Weights of a small transformer language model.
Size: 9 layers, width 768, 12 heads of 64 (6 for keys and values).
Architecture: RMSNorm before each block, biases, untied embeddings.
Each number is 128 + 24 x the weight over its row's rms, rounded and kept within 0 to 255. Layers, rows and columns count from 0. Numbers have three digits each. The size before them is the row's rms in percent of the matrix's.

# layer 5 MLP up, 768x768, rms 0.116, rows 256-292, columns 0-127
096:071154088158147173126129136125108117111117117113151121135141157098150106103129131125148161142155177077115102148127131116176138083115146131141152148143169131132104138154134108149102120124170127123156117102141117151063141136136146051149106107096099113165129158109172152096155137128148098113106102137142129121096115132108139157111113134157159106095113115127117130153104174111107094171165
093:116100103105131170092146113153114161130163101133133157105106099135163155127089135118149152104160156152120128123153152105169157108115116134119104129147173134137116114105129120117163116122126127136109127135141112171123123110131156115108155133128109140111143126158144113111161180173180109124161136134129140117120134144149119139087112120105133091137127127146110140126102129139082165119126
094:186095159117124152147118135149130080123115121117106093112135112177155161122125097128138129145125111104110176086119122141136102141123163104106117161118087106107123099148126144151113203167104187134123146128104133109086093129120172152126138163128067154110105129106161143148156083113119170137113178185083135153142145124100153149147117134128095138050144157138133132070159123093131137124136
101:138089152138130135149163110114113111119142115108079127129111126130116119128123122152163121171152111116163087111138122109141153124150162128147088154157124103131113153132081127114101180105131115134133127135135132128114111096105158101134125115170091078104147138155125167122119133138150152130108122148098145126123132126102160085172121152119108143107129139132099162079099138134105128106094
098:164125133112103150140123083149117150126124135090130150166120130151124145161151149145128149166134122145151107100158127130107159128138107131121128130156145102078121131099104165131149123105129123104102109121125130132152135117147109086120142117150161156118182120141104151163134140155140145103143149124134109133121142099122168140138131160140111120164100095119096101116129151168127122144171
108:128145117105125120106113162083135072127121144111089133159111105141117099119094111141089082116130137128090180087110141144135127107128125113184101153121122113146139129150125095113153135102131161151145093130123114145122143084117099130137129119122164169132119097169160116141156156128080110144141177139136095110125157115121146132144168129143132096123139122155097121146120123171118131157125
099:117086132146090145113117102115091092146104138089123101120129114128106150111128128139124148101130142127106148123121149149137123098125125112046092138142130066150121107106149126121147156132122124142175134112090156123116098129122110159109097171093116123130107168114117129122074109139150108131132134077134137101106141117119139135093097147102101120149120098109157138117143147112145152137180
101:135192171157172145129176164093113085122101116155092137123164114168167115125124159108131145134152068109150098120103109102087143143121144133121155094148105155125131146138131150114134098130183153107143150098158123109126104108143114129160092139087096112091157114150126110143119163144115140125140152162167110144122121144114140074140150141093113121147136125158148118117109088073137090153128
103:140156114166112141114126094144099134113121112134124106130131135083114146144136135125147122145133141147120125114144164120133168123132131141132141176148119153139120123094139143135098130120108109114135129178109106141089147117108154129152119153144116129180105135168145193096123127110142144174114155104132130142114127136095117112107134120165129113123123124111112148148141114106158129104096
106:128121124122132159100108158093131124123108140128088115112151116135170098124124112143116128106130146144130148179084104157102142126177092082148060082128116117127123138132131146133163114141110158088122167163133157111115148157138149112144091118114143107160081153123178123134138142193141182126119133114146107141122155157168115145070162101118088151183134120056124114131100115140104131107128
106:101117157109140141161151144077140155116158152125149116131106100130151135111138166080140141124137168066121158121125128154184144162139144165110134146141125136114138092134139136137121127082145103090148093101117062099140136103120107139114105127087147116130085199132084126124105104119151136158081135110139123137109156114151173152092106132110115126137127165124126083108070122124181080100109
098:093140106103170110118124128107115126105113135163141102097134124178172108152172072167141135138101169159155146101145138167111118132123180172132134097151142146111113102158144087115111110132161111122149105160153096128137141144124088103067109132118108114141134146139112150101122128168114150158137136143120124122137119139114086095129116194125169126220139158160143097153115159103146065105121
096:090176134109066137098084145139078124086142144130082109122120138101119100138161124114092130094139128149178132080080145100146096135143126116174115089130108130105123153098155127112133126105121188136117119137147128112150109097105135110185153108143123159154135113170137144128134086107163075132157167136132178122139103106124128138135133152088126140140135118127137122138129123142150147136092
100:150138127121124157076108155074091154123112141143146156155120133149126098108169135100150116144159158162104099158145148137126110124136128094131082160168125157199171133111144106130086109136116132136102137067137122059111133138162143129074098156128146158115149123127110107153138154115135153120129148141156134145136100152144142130113110196139092174131153124181130115088122176071091105151157
099:107112091182161129090135101114148104137117105102075136135133148130132106124127145143121104105137166100140171114098139155190125146149135100128088128118111126092120103141140111129069128100142112140154157102090127132143103127151146138127141114147163116098146145176091107170140133124118119089093136134090147103096126131120169136136169123132138081135130140096134110136145149127140159165090
105:158142122124094150136140119143138104135113118193108178124120102155128150141138126102149104147097099129156074102149122132120133095128130112145171123130125119160080123123114147132107114145149156093139140116133093132117108119127143130119187095088125160114108119197164106113138123143153133119100093066140112142159177125111144182162140105155109103127150128089144115116130126167123184084174
100:113119107138127127109152126123168105119132113115123145130164145132150139142138123159158125139093134091162118136131118090122089111110150143109169161099149186079128138133107110162083122105109150117094130111119143157092121114153151105156127147149113080121124160112184123163177141157161134112161112161145148073150102099103172145169171105172119127129120129138099113124134150162091104103116
096:154141163113158142159112153098180142146155093116077098114137097112099158161109119152131135174099106134119116159163161162093145191129085066134116108102141147123149148104100105151106155137127116159175142152147102125088131117118117115170122133105145105094129104132135150121159145093121120137112121120127089136138164165111116103127152077080150100122129077110175113138123130111150136165071
105:127168154100154124100134163155129130126145164140123105142140126118104136145115128134133109138095126141133133135124111093125093157135120130114090129135159096125157130138123135087093133123129121117126121118134135166114170130115164104147154153132154131121123112154128107112155104131133133136180104102134155137143116164150126136160149138125159132157137148133154108144130148145142106139159
100:136112106093083118144109128141137161154102131152106121159165106078122120089163135133110083103104097116120161169118107113170131156151162110110159173161135121097107107130097139127153124151092156110113142148099164120202106127112134140123136124113070146106135131149120154115162115116121128129094076121147096102124108102144176202170139111103124135147124083125101105116110109118105092151101
097:099160129178118123143102101087105102136066135140086100170174146131124127075094156147112123099082118158168140166138131126144106088145130107121104136112121143154159075127156164093124110136103120073146119113109135147103155131166121154138129175114127140141133123125116126108127143141110142180097088151109113133119145161121097132135119152108145135131151169168117122158176169147106128117101
099:145110155130078103112126092138178146169117133103064141091171091149117118146114092112111115132121105184142133095139120127096131124099146113096153129114097088109151126125112134160096151149185153110130139160151101150103102099123155128202129152123117126123162114132149114133130137112107151131115139120134138159117123124104118078160145097128143144117138135102120148124121135115182128069139
099:095114148162115142133143187126150118117113107117163128135101118120152160114133143113137149117171163140154133153136147139155136118131147127138128110137127121108133142120142159121145169170134098112135146149118136158137136113117155106128124134125127100119139150160087179111139125117133124071094147114091134151111155114086090170122093137136193155154115118102129093143111109087156153159156
100:101099118106129145120110110158139157134159102138096135141148127132106150128139128129117134131127166096126100127139135117158166140153166093090136088114145095139078115144160099141134089119125151125127109134142118141146143109134108126129098148134144150123160116110148111154107139108152141178175150135125157146118129128159150123088112083094125142145155189153139174116098123113148139145123
096:093126140124091160094172133133169097115177134157161100158110149105104130057171160156152140121136153102087145120147153166124104136106160134132099164085135115113108113117129118177142112116112085114144089142092102083143137125098105140159100216115105145113113097103146127117153138186136144118122134168125128126159133142112094104124138095138103125157136129109090090131131108134119120145147
099:118154148132076122131151142112146174138102132136101107122127142094145159167158133137138117119132117114096104114147161145169133127171105145126152146122138136125132144111141097136094131120146126156125151150151077139103130148115118101117156178083102122138096110127123155112165090140102141138091149155116084148113122077152160089134080127169173174105155127140097153141125169157141150074139
099:092127125162138130156131064147102088107116154084131131103156124123087113108115157133157144105158109126145136154093186158113122119128137158143118132152113127093133075067161138123122119141115154150067170176169137097114157119099159161094134163160090141118129126105166069151130117139134115155132111126159117151094126146102113168150116159148137119110092126155112182132164130123106167144125
104:141115123099172126117144125140171138092087152166079111106095077090154170149111138109146120125103116121101122091109118157138136117145118115133144137177136117113116153127132137118119135209064175188139097131157141140118105162133127138102133111171158126104104146120126127129112137157156127133072122119148091116143136093160189129127127103125120165111171122148092137139112110102151148117165
095:121155152134120163113159172130113158166113102111098130129103175148132102144106185172164181131132107117136113133144138087120187133107116151130111140172152116130123143116186127152158130110106181099150130130117102132108107098093130119120141151134165138107144113166121129100138091131172108171114152108143143149110114136119140166139153144123152136095174106120103102083087084087166168145132
100:103068102117184151109107109121138146153100144135125144131135139111134086158131113150105121107090101144147129091151152112167102136170079132088156154110155121134137130138134118143133101129175153102119158144143105147116161092111152100127074152097141093130116120169097106151084143088153102114121104140122161122139137138139140120137136109138124128109147126097151151103108112111137124124108
099:140132141170099134101123110131095122125136129143140150098128140097139113125160143155147123152141111120111119096098117182141130138156141131111157123079114094114087119114133104101154112150089123101102136111132128107132144101128148140159069138149120130179133106138136130148120095108115178130109149115094115132177121110154119094098147167083128120098102170114097110153175125107134173118122
099:119145141146113118122107121132111140127079146101162118114141105137141124048154170136103197158124142144101112149149111163117119105115185072149157137115131194126093140136139108100120114118111117147126128127144139131138136141118152141141133123141136148141154136109164145143146112121144130121174154114157092139130112131125080137137115153152111082100157113147147140172132090126111141088171
106:097114144129117098137159111160115180125127134161090120137098114161129106160137101095092096157101123180140118099138122091078118112129168185151083191105112135091138132134126149148106134116149148109115092141130105142128124127128097130137131141131171124139102141139128129114122123109183107135087073136141099117162123131123138108137171159119105097112148143124145150139140103113134137123097
095:128158158119108155138087167188143108161132090100149122155137123135113130082097112097108143107131106110071146133089141169163112115101117130156180122145130134112122119104129160154123124104131104109139111184109197119175130123145132139081112095140088081104151113168094188122126161143137146141129128133134054104123112138118090200122121120125106121105091163121126069129120128141125106085150
098:117149127132122176146139110142139104159145095105130129144141109132128160132122137154126124093157178137071123152166141146151109141131117106131131117175142129093113112144154115104132151155121134129111143104115134125130125113145115135132162117135111120118131123144118151093125106140080139094123082131129116144122107115157089109112165093165069152140133139074148157122103140156119124126157
102:143143151171132126124085149162119161106056137162153127143117148130146113117200177150105123097126120127142124125092130095135134130163124101111132143166140165146132074129120109108114134105162130092147120122149155155179169144109166104095126150149118098118154102129095164145118162128093115132095131133083124097124166139109103173105130083125138155100134137107117112104135138125099134099099
107:150122140154081142181165101116106122124159091141091123150132148140128110155151171133138156126162122175109161135139157150092105123176118128103114137124173102125167114147106072137153122086112131139131149123128109099120122146137134161149138110150130093114123100172129099115120139099111136122138071118157171106128151137110086141114155137181117155089093155145132163120110111162149121142133
# layer 5 MLP down (transposed), 768x768, rms 0.108, rows 256-291, columns 0-127
099:147139115135103146140099117099144114166138105122102125124166104130156112105152134100145166107168105137092151122097129145157107099144118142139152143140135135158098107177150127087132141166132099106139109147126122156160174120134142117121143128111129125107145107159129132142156142117143135164111103098145134162125094118178156129112112097104138107124127105154094099128130197094100125116148
096:115124157159113119125126140145139101096162177128084165150082129146128133132113146139095104141122108084127124145079112144141120112130112137111142164149134128109117114105108131140076166088136110099131148109113176145166141093146119104112138126118117159095130139140105158123131124123091141147151065141169122126126113129154050159109150150090144087148144129136108122140145104113156087105130
098:140142120117131144119082122107142127137144083148119095136137109141130111133109133158129084150159141119125136139135153142142136119128134134137139107134141106115126116078161079101110138134144077118108090124143146129107152133189167109108112124131132150123123110186094155124157131117138112117143109067119107148112105187132110152120126094109128141160162121104121127153132115154147071132087
103:131149080125086168150097134112115168099163113151134114153119122125127137126079154138119104153138123129113113105147140183115107119138120150114101107118132111145139150107140134127115148136111132139121118088140132105118088112087116126119176150117146106110116110171157107122141152152122095122081173094101173127154102133126146127126080125124145128141111125149169116133161135164125148141130
094:120145090144140181133108087145107152143108141147163129125114145137140137123106151119185113118095164110132134144147120128111111114130119137118128139133130172135087090125110148137156134160146084108194102143128115126142174128194103060146063142142127129108102101141083158133101127127157103102127167146105101157118171097137144165098149141118124115126123103135148080131136102198145146135132
104:125133121145140149118135143095113109123171165092122117156169154120142136140140141107138100124097136091086149160127120130086111109134101119110141124138182111117191081122092139121131141147106098112123121149127139135153144109113092128129142113110137097107137109147126106124095094130107125175115108127151122133126133169097172117126125210129150115163121140122116102122156127129135117134158
097:097118136105154147127126102132151130145111155130119170133124083110151141124099098143151152133151166114148096111142109111104147162131109122145165112141089102110100151154120104129137162161126116156116119132132096168136156110087107145139150119152141140123130129157091132095133148137095118081097165096133118133115088157138110105142146154125202142132114155111097132102167155156147144138080
102:154116169157152131109133111115131091151134118108126132134115127113130075094183119105120112067119088136124122161102097136121164123148144098181131117133124106156148137175152133159102150141131134121071123140134131100142130189146160119093126148109131148117151160150122088158112131141120133129131144121125086132139135113097110056147119134134111155130153150110121150171106165126167130158122
101:137104114091148074082140130138088164126128118153108089111162141139101108116131121138152153100156114115138120102113128147101168121134150106137161139103186107136127156127065145161145131113091119104137164096126139112112141157146155123166103164113144114109086185136173152157088124121121152134109120131144144107110125112139146151116117073081162093115135100081100101148136107129112148137108
108:138117082133142108104115161129126104145150087130107122152140132124113121171137124150134092130146150143141115124155150132120158153162157120136080148109131106115143114122132114173089118117162149114179170132112109100116159114066113142125100176114128153141141108110140099113148183151123083141133097117107158108099119144145164137142169119112141164161094168128119104125130156138179106136140
104:129110112127149177099126163121156152119133153127123083080133123113151122140138155129152083147127099121130123133119119126119176111143116170152127174156131150113112114153128159109121108130112104165097120138127109165141126078112116086147142134129140142145151119104132181148125110118146141091099136106116129148103105126145114129131102104141156138123094122138164118146147131126134105134127
099:151116128151142104074091122152146090080126142169108130122149132133146131121108135155109092129125098186158110131117086139114144131116134118112141140154120108139187126142152155131137130092115131102188154102090111127115131115132148157159150143121124170064139125141128118083136105106094147143103140052133134114094150147139102105067139104133146127158098164111110138103130155155155139128158
097:105101099115132151125159117089164129136113163098119146092122146177165147112109112124089138120115118110127162154102140149169108135143170139111136121143143087109150122097091120124122123133091108102089168146100152098129121118094125160139190115150128091090131135133127106099119124165129140075105132098147154118124085120148115134072117149132144082118124124130109097121086102149142174137104
104:157106138158109134158153142089152176103109108129119104152094143127097105092152113160143174131105157110129103113111132113090107098134152099116155121139132128113107120121109189116096125148148118113107138126148166139093142121115160170151180151127163137143117091151146127142148145115119134103102119121113113188122160113127129121129106132134163146159154152123097126124155163151146119146155
100:121157129141095113101140129108066127135140138090122136107152116115152113132124143115119125112167140081140102142101111078124124109117104139160132133116075144121117137177127147169107125133156163123116090131122133114139191131121117144138110105153111102123116135129092126135109166106151156151135141129146137129113177137124146134140148093161152133123164136125098174097134140144158099124124
098:088103114190106164089175094139110131160152150127142154133127116132149125116118139149165125092115093135135151121108134152150150127154128104103113076123094153156121111142118170139157119103125124131111136147126181103124103135137097140140105137122134152168084163120081121159107130145108148144134146153094144126139175117109134143084116116127154117133169174144142120168102122165135148140097
102:143118108149101112075118111137123164125119135161123169159136112110112108093104094072164095150139149145159123118141102140126116159099153180137143145093150130136187176101153124119149167144163120124115121124095166155135135133106142106125098056065122148110090085134142144160096164143139139118130162146130137111122129084135085111127132121167125122125124116109116179115178157124151137107138
096:193117119093199152129151126161109080101111146164129116164129134123115067124105116129101161119148116141164092144134127161089133146147148149105126128119157152148095099120157128097109144140155183075099134101120133136104150110128100144128133145123081139090114086132111151140091072124110123114158164131148099126125119140155096157145119140176127104150097139152134170168069183122143146126102
099:074109150136125109104124119150185121123142164126093101139122140092144137108153110093136191116144139138085119155170163085129146102124107149124130128158112127148159138101134121093168106145160100109099090123147123145137119105072096160082151135099123129146113138118142146115143149103153073134129162135117131134099119110116129119138137113143147136127138138161118070169125140171128163149094
103:134105125107117165126126148089080121173123103136147075131120109130151095138146137158178164109133088179126100136138116117150121130125144134101107137138118133124145149164118124125124119092117131132138112140116144141115115131094103149131121078163123151133175138139133174181120172119168148129118134103136133122123160162117144081112145167091109118118132182104117161158114136136129108122127
096:114117100122137127168150131120082117140080131167124066129122119153132129159166138141075092091172122112175124103177123132188098161147152090126167158137090134098127072170145119121115092108131133110141145119101122115136127177139133146141142171133109106105130149099126141120117096127126103120150154096133139135172148144149120095104127176141153141130167153124156150151098146107103130131155
097:160086123123136147119144111146156121123121127128159147156095093127106132102127160112147106124145105147119164147118138139126134167111110153129177087114139122151095130137127136150169145086153146115104089099097129121152107114137122160168154156150111139138098106125087098164134163157133112147115123121132134170127113144112088146119131105118121145114120086140125140136139152196152144172153
100:116140116147090175113148126115109156107140118130112141123110143091149151122126130156163085119132088175120079138140115069174164120128110116170102090104142153130150123158131121117126133134167104142150130169161134130104161145144146106144090130127097121122103124138153092155080126111079150117095101120118134148171095122099127146096073120131134138145144133147128149182129087100133133093166
100:142104124142168111143088125174153119137145146087133115139132094106114112146141141137115065153125119126135122114136149133060090117116139107129125098091134132089095151098168074136166129138135132109111132120184108099130109155183105124112101140121148070076156109084134122130146141109170107118100146114062108115159149134124073098148145127140124043123113145137121128094137144130121108145149
097:114105158121108121121098108126132175137111168117088145102118152120138112118162116113141141125139065147140125090101136147121139129145117159114122146102139102101156141158097066111148132149143091132121118153089167120105155106146095105120143155145128128078114151118120108107160133104109127127187160141099126088084118147092149134145110115177112157164095139169132139120140101134151117128087
102:096089144118141150121159125128159070133127135097086095124138161138134119154091142110131132138141155057113122128145149153117118120103107163122099120115108118145118087148123133130116127134133110115167125125159151097112121078139073109159170118137139124089130116130157106136164107143139137145130102123114137144158131108109113071133134157126131124128129136159128137108182124130117153138150
096:149109093102113114121097112140118079133114144138133112153113126148093125134104121195099092131117119106097108116101110149104126155146144114090184136131090148140078171133155155143111152136125153096113120127138137136120162149142113169046148119108141115144136127117104127131152147145165129132143160128181145109131106133115139169094129120106078133153117142157099110147093087112153129133131
105:099144116136180132163117142118145106092134155129128159059139122163151136111092093133140118145131155134126115093156083115128165154137156090103195159132148109138117132138169130115070132131129148122167091105121167115129121119092070107140160122106108086079126126122133092134140159144107157123111113169127121135129138134135146113136170102130126106119131155150113112137100143121140160111141
096:146101148132158114141137145107112137164095144102122150112119113107124160105140132132079107134143160147115118153112103097106173145127140121126152111132129108151119142122170125141156119125171116139161102126163106151147136101105138104132156116134126102138119119179103112146102151094109130134125125117103171148120127167099169124150110089160108111136165126081145157124125154126108136148133
101:122175109160107128113145125105134159132142194147144111135166115095093104109104127165134087144147171107102089085129083148147140122125132094104137130152143071126124118100155164127111150174132137178152124150125100132151143134169136154153135141131142120110145127083078124103110111162099141166154116119117129125093146143122111120122128104106118124122156092140143106162133134139127155093091
104:127081052151174186099153136139110132131173138115094112115134125146164135112126107174177107120100133152152154113121167154137155130124132085126126118117106100123131138213137148123139131131113118176165152164171139095103102122141141111134116147112148131141067148103125137106116095130134113104127146100155126129098095125141143094144112152111138135139127142095111117090162095146102139135101
103:085107130126152092125116142166155133111128121149140093070125106110133152093161170158106150149155130096117100113119149133133132111126160115124176160158124108080133139148101124159090119185161117132170115106109129110126166151148164079170155155146117112147174144123163096150116100161110092132133142103081081067108136137152202144088121122129097125155116074161162134121156139171144109103157
097:128128118136122124105096116129139143149123126121140141162146113136133155115114114133131108074141164117129049081185093151131092138154116111124141099069110120100081127137114149083122132101118182119135130105132143115133101130077142128157089114190121152140156175136126145108148149119158090131139127127128130134120085149115117165135135102116110148175132150154172106141179091172155116124144
103:083124135153132089102175124118151160096095087127157094138110147162101113097116088087114138105129134114131159176131124098119102150147127101150134121134109113105137103089131149138131120120154081165151127102143125081095119150146128134177147151111136122131111154159137169137099116101104096149095121110132160143159132114127143112169126126113137097110151152144138170145150159126126134148140
099:147142114133142099122176135103142160099142097132080115150145116138191175105102144132136118109142128151136126105156133143141101116180118115122106120079097151095120126131108183150154075138102162131118126137106107118117141107130150145148140159117150144148118135150125169156112161158140133085137099099115150124106156119119155144140150081141146132119086128098100139071133104133145140140133
101:143158156140126154145094147105128143165122158157138122102156116123175130126144131107156124099094135158128123110148164111103151152122132149114094127131173058140132112125108089095113102102144065107137130134144126107122127172110110128126137112124132130118137122161125139130114144134089118140158180147141054143136178135128138105131143115129108100152121091103115173099147130144048123081136
# layer 5 MLP gate, 768x768, rms 0.109, rows 257-292, columns 0-127
094:156139183157138101119117126155125109090147130146138174154129125151133155134128139189101124185181107113174087122090116143163108125147158149130156130109124160067113111112132115145146114126110125143141170105131163112096143138149174134139117140113099163130106156151120118098118148124123079137112095108144153103099141133158104189116135118096158146127130164127088127123111107132095104157127
090:165118112120078092128120113085126126121105113135122130176126139120171130133123102113115118147115130139157142098126152116137123123116138106138134154111108130116138136160142115130148106100117163084112116119089091103110120097104126142074157199120072128154113090145113124091117159142158174131133128107146134100121125152141127139138130087092106160085120131039106135139144153150104184139130
092:119136129122109091145111162103124096138128159118127148123098121154127103126143149097128157122101112116115109153145170114135199101118123132093131145166124156123150120105144100139145138103105130104153139158103133158104124151083142139159134193122085103159135153113117132168123137160119106151127163121100115120096130119139098136179102124144116115084107121169132133120119150115151117158130
100:140125144073147111128125105112153107114084116114160112120116156120124155161155129127117137097171105099130112128100093144119177149141154133125115117159157144126114116145080154152148103148153134112115155107125219157152124143154157103134139093139110082163108126124085085121149135103081106141106085108130133139146051168104149144131094142120128139157108111166154139140111128105173149133122
101:132105137155112110111108104117121154163131165139134168129119194130139142163143089115145118152111118138145138144145110099134133115093089205095119170175161123172107133177100123086152144144094123133111131102136134109140138134114132140124103121079089114117098120146109097137098138151127145096125095133167127153125158178084110105124132110152151125109099122137132123140145112124133131111119
096:098165121129123133111150140122113094108115143132083114133101112136099126121116139089129152112128160157144137131112102116122138111119125097120117131125109153131127110118147144121128095085180154166127153153130123109109127123154148126126150107122127127131091142125135176129133127100109147104179135110132129132151101125101134140125197171175103124111085115132118131125183147108132114136134
099:125152108158128146116101118075138124136138124086106093154113088149173114138109101096152142130144128138103112104130154154098116119130135179141144140100114131126129099106087149161114115125166150110144135114137109171142119120147146139124095138157115155141091140114137089126168111118145139094120146064162088109123142140125125169111163166119106123121079131189128165117117110121144132149135
102:132129118122143162116116081152136149118108105148130098108137127129126133121123177135117121148213131155146097098079138154130149110106112188132143125139131180154083122154132130111147134124180124120131093054111156114118132164135131123116099136115130115109112148094111092130103141103139132165122137125089154133119130123128119136111095115117178141151114134142091130123113154116085102174126
104:162135114110167144124127112143122128103155140139129118100078205144143154153094149147136163145098102142140152081100119117170074167127127125128138153113187133107122139103136136096121077096125118155111122113153099134125111122128107128158110134139194085136167140126105149128130132100116150153138153155146134128141144119123154178165099130153138109078150130108122117099104172112132126141104
104:072103144113116144131152127101132149147109121162099120095087124151140162123149121082140107196139146106125145121167155157129138150076147123133160115137139169119186160144136130141158131140182102144125124114160117136130182112120102135121084120125094147190130122125099112099162149100179135163148158115171116097158075135125123081104144110180101128113124145163143096128113110093136123186131
098:133128140143142122150126123109163152120123135070155112109091120135097075129095138133133105127180122116150126098113106135114098174130100082163127120123110117121128077120164155143133095098082140120103100105149148133104153153101095146137123122143101117057078153186147118180176126181095143108161125169089142118122120130093187154122173108119117123127157102172151134092117142187104123132121
100:159153110133107158127106121178099103108141140148202128107121074112104146100121127144096133119130080098113128157120134124123140096066107146133111162140147152135146127148134142158105136083101120139130117116119106118131096159101109146142091164084118168121123104123114121120157178172109099115098137152144112195133141139123138118093159092070147161135083098153112128100091160174103160135108
101:078125110104117137136140095181150170128116148125160140120178132110116132136169123082144113145169121134110165142125112111184110139138173122112140117134173141157137142138141093116155106141138164139130131138100147115147140144099124150120109092106144144179138127154107176100131153131092094072122108115135138124132179182114124089124121172137099104119167177151127149154095145081143137138076
099:132137122106140171108121137102126127141149108107115170144092137127134154134161118119154132090089129156151070124095136105113105129126118102126133089090114178137138173136135115113117057118159107148135136137117122103107139131117148117070090102112126140131081117132126104148156154112155136121143154132165155125128131122159161139120147082119161113144110136139106138126151134119130133135093
102:088175119142180076114113083119136174128137120127096133096154127151174125140163095081147114122132132121129124139099171120151146119141128114092119148179095098119117156148160088116100139119126161111150148116118131111113123128140134093152137102104132154156124109104115149150145122140060092167176157108164155122114136164154112121137114128110152141114152134117103128084141195086145115122144
099:134152109160129127134154146154137150125150151147103122109099103156115112129119099168100077123126105088124092122114154150101086139130138114163146168084142133116123127139099166145126177179095116125090144112124125112121120163133173117168151125181134126129138138122127132137095113141147112160104139121127115124124095122092172135091108139131143124132159150121083112151111095123109098110087
098:092085164100119165124145120186150128158118108129108140135092146111146123146155136138129148144155171114151138152140157127144124150127134109077160126175134169134155114108158138121116094148148125120136111127113141125128123147112129136140108111109130110134112149167136145159066090119162123132136122107117159126094128114146142170094108116103117066111153099104130098096133128099125135119115
104:105097079089128147068123109114143127118150156136113081126104144119178102137100129157164140134132091136079109108196145111048119100115135126121152112125145160123132145111101113155094140177151118092130132126128164131104062114128139146128101114174134135118106129125133129076132107117139121153132098114082135120158138108115102103146117126127121138123100140116169138115141106144115116133138
103:151105124125156134088127159175135155092134113137089092151117141124125119125125083122106159130169183103115103113135117118067130141127101139160110135161122143173130116078093109159118111175155131139119076162112144089122144125121153122124092113106168170083124122115168126120096179154125153157120109102177155129147145111088150147116129124114143142133164074130129123096133078112169156110130
094:139131132185136083151115117069135152142086151122122108150108147125126120137111153124120120139106106118107136150149107105131101124141104128103145153122095117157163103152161124130089110091097080107109103120108109141146124083162187148155104127151126120102125146138147136119122140171164146137140175078107105147136162126097147106122155126137132150079094109157141118105122104161081126145125
096:139139115106176129152157124111145074104106114150181113116120163094142135117101152151129099162159132128125173152169196066145126114111133129152116116102102134163087128163130141164119114121125112099110149137113137112117142148151113146150157111125165104118160116137107139128106107109138143146137132132111127127115144126149128110095145145139102150116141129156127131148124133144151136134159
097:150107120108124122139145114160119144114133098107137161134154139177125113121153128110149151188078113158139131117105129175113162163162101159157113096082127136109145067155162128124135133095117093155115132085149125112146124148156134099133181124116136108130095155116098119111101163180154151140134086127104128112134111133115132095155115087134117125136132135119108096116131105154089135104151
097:111114135119135162156122109165091137124136118136130152106124141116124097092167119121143171134099121128155125131122099155151162077145158121145132175144086103124161086107119107088115124132127144107120139109177123165126134112186136155122090138118162124120134135138205127116142137123191121195120118133111069147105135114148132087167147114111169142114109156101122144176133091140143153122136
096:117125167136156155114128162137124127167123081106151123135120101115164116133117118196142134119084162134127121097122140080122138173123172147102154181092174135128134132103106173149108108094134105110149118126143118081142087109169122135124137134180108155114138109110121151157111090148108137133161094122155132098132134094151143142148160135134167120089144144145116139112116161126127129143154
103:164078164158131129149132130119172092112172143118154138080113159193138157158117120152152126136144109123130151086121101070113158123088111118155090127133126115160188137121110100089134129128148088168133074180136140094100118180089144112136109122129129091117127123140146173130146170174141108125066118170151153139130123135137132162125119097101101124163138128120125117165146110151125141139160
102:107134135111100052077186128098136138102133121160088163126142146133105126137118117112169152127178113154191127111121140096128145074075143092118152111148093117157118173098169109129155112114094115122146119173115142106161112102112144154143152153158111126149132140133163111128105124157103130122149101165136170117129157112101148131122073153105140069114123152129118148107095108075119126131138
108:121136149137144113139098168105135133175147144148124130135125161144105130106099132089111117126159156137121132173165125106087141115104109184138094118130124135115140108177101131134167147158157109108091149132100116145134155106156178148132182140138152157158145114127083129081132155123120153109102111126141122112117155120122112126144122182126179133157121120142124171146146173185111119100113
093:121107123130154132102112125164112134093138121140114119144151115176130168140137157071111136146125152181118134132150122108141155167117129115131150156099141102159134134142144087155118115149084166086124108145115135128092138144094134149105160156155188128130142136159143106140096168119125094129097160146105131134139138089098131168172111110125117152101117138091147134150162120135178130138172
102:115137144143121158109122128088114098110132125132132090114103113111137104150128133105050151103145102169108093127156164216138111156115121100119139148086161152157075115104096156109139106128163102122141151075106140121111128158125162123176121142148146118132101102133080106141164175096097105169136140112146109131148129149150136145161148080135131137134114104095164185126127148156149177134127
095:173126159153137117113135125160170103115161102141140132119101130139142128116137112119143144145128107130156129120133124114140093134114143154153144146124126140105154044096111154117136113115129172144138115127155127101093133149133123139097140138105181185179086114161087107145161134136177135124119069113151116109130108112142115097143175130145089116160111114114128168147080132141131111118096
101:124164127116146140132122150098118129118100153116182135143118066124083127078086124124112156125091158098128154115137131142189157114095122143144089128123132110089171146134115124094123147141102127162114072172117107135138169115134105110106082120156149104126142127132109114143185097102071127109138108099134148097130178145159104139144074155134138120144099100104117106134136100154131130187160
102:122114148095109115126112107142098112130111119160073119077127132113165109104122145116080119112136112118162159131141127059104158077116131094124119105116123145130123147132137131120125141104127153154112131120237114135123152143085092094119169098100140128088121088165157144097134125151113140126144161091128151150152135148142124160095078118133126141098142138136115170147161129088172074147122
100:096109128103120150139104133120121151141166145144097140139121123112179111197157158112188124127160133169147109093101083148117138144151085136130121136113135133130117102124099146123103105123109084154175079127117113122083162121123107127091137089125159101120131114100110137127134141085152138102158156113118140150141131155098132140144108088143108122128129152148154106137141124169152145104115
098:147154129176143131121155146157123126129113138135141108124123116127108108106152157080124161122155156115114160129097140095095115150117116084132136150124187149104125136103116115100106091087107104155128116139122158124150159113077113089150118137117122093144130155126093148145133165124169082114120147120095166143106118157127159109104111100161121112167137138145143133107117140147126154107160
103:120103144102138119126126121085128116123139136130101119157105093147113136169141129115143117092143137114153136113099092133169193139122134138112118159160145155136101075122139120140137144126132095148133116114142131181111116136134153095131146135110107159137093140144145108114131148147108136122156119105121123131126188120133109121091103117135148133156174095132136122148136121140128125157141
101:096129139141148124122115141175140140140134146092124101146099121112159079133119124135129101134135143107097091124104126141137138094143139122118130101177070152192116168149184128164139148130180103095084121122134155107083138129140129106148168151130096173134135092165109081168124126131174147149135113139141091098126098109113141135125160152094097112112150120168099091127128106150151153091131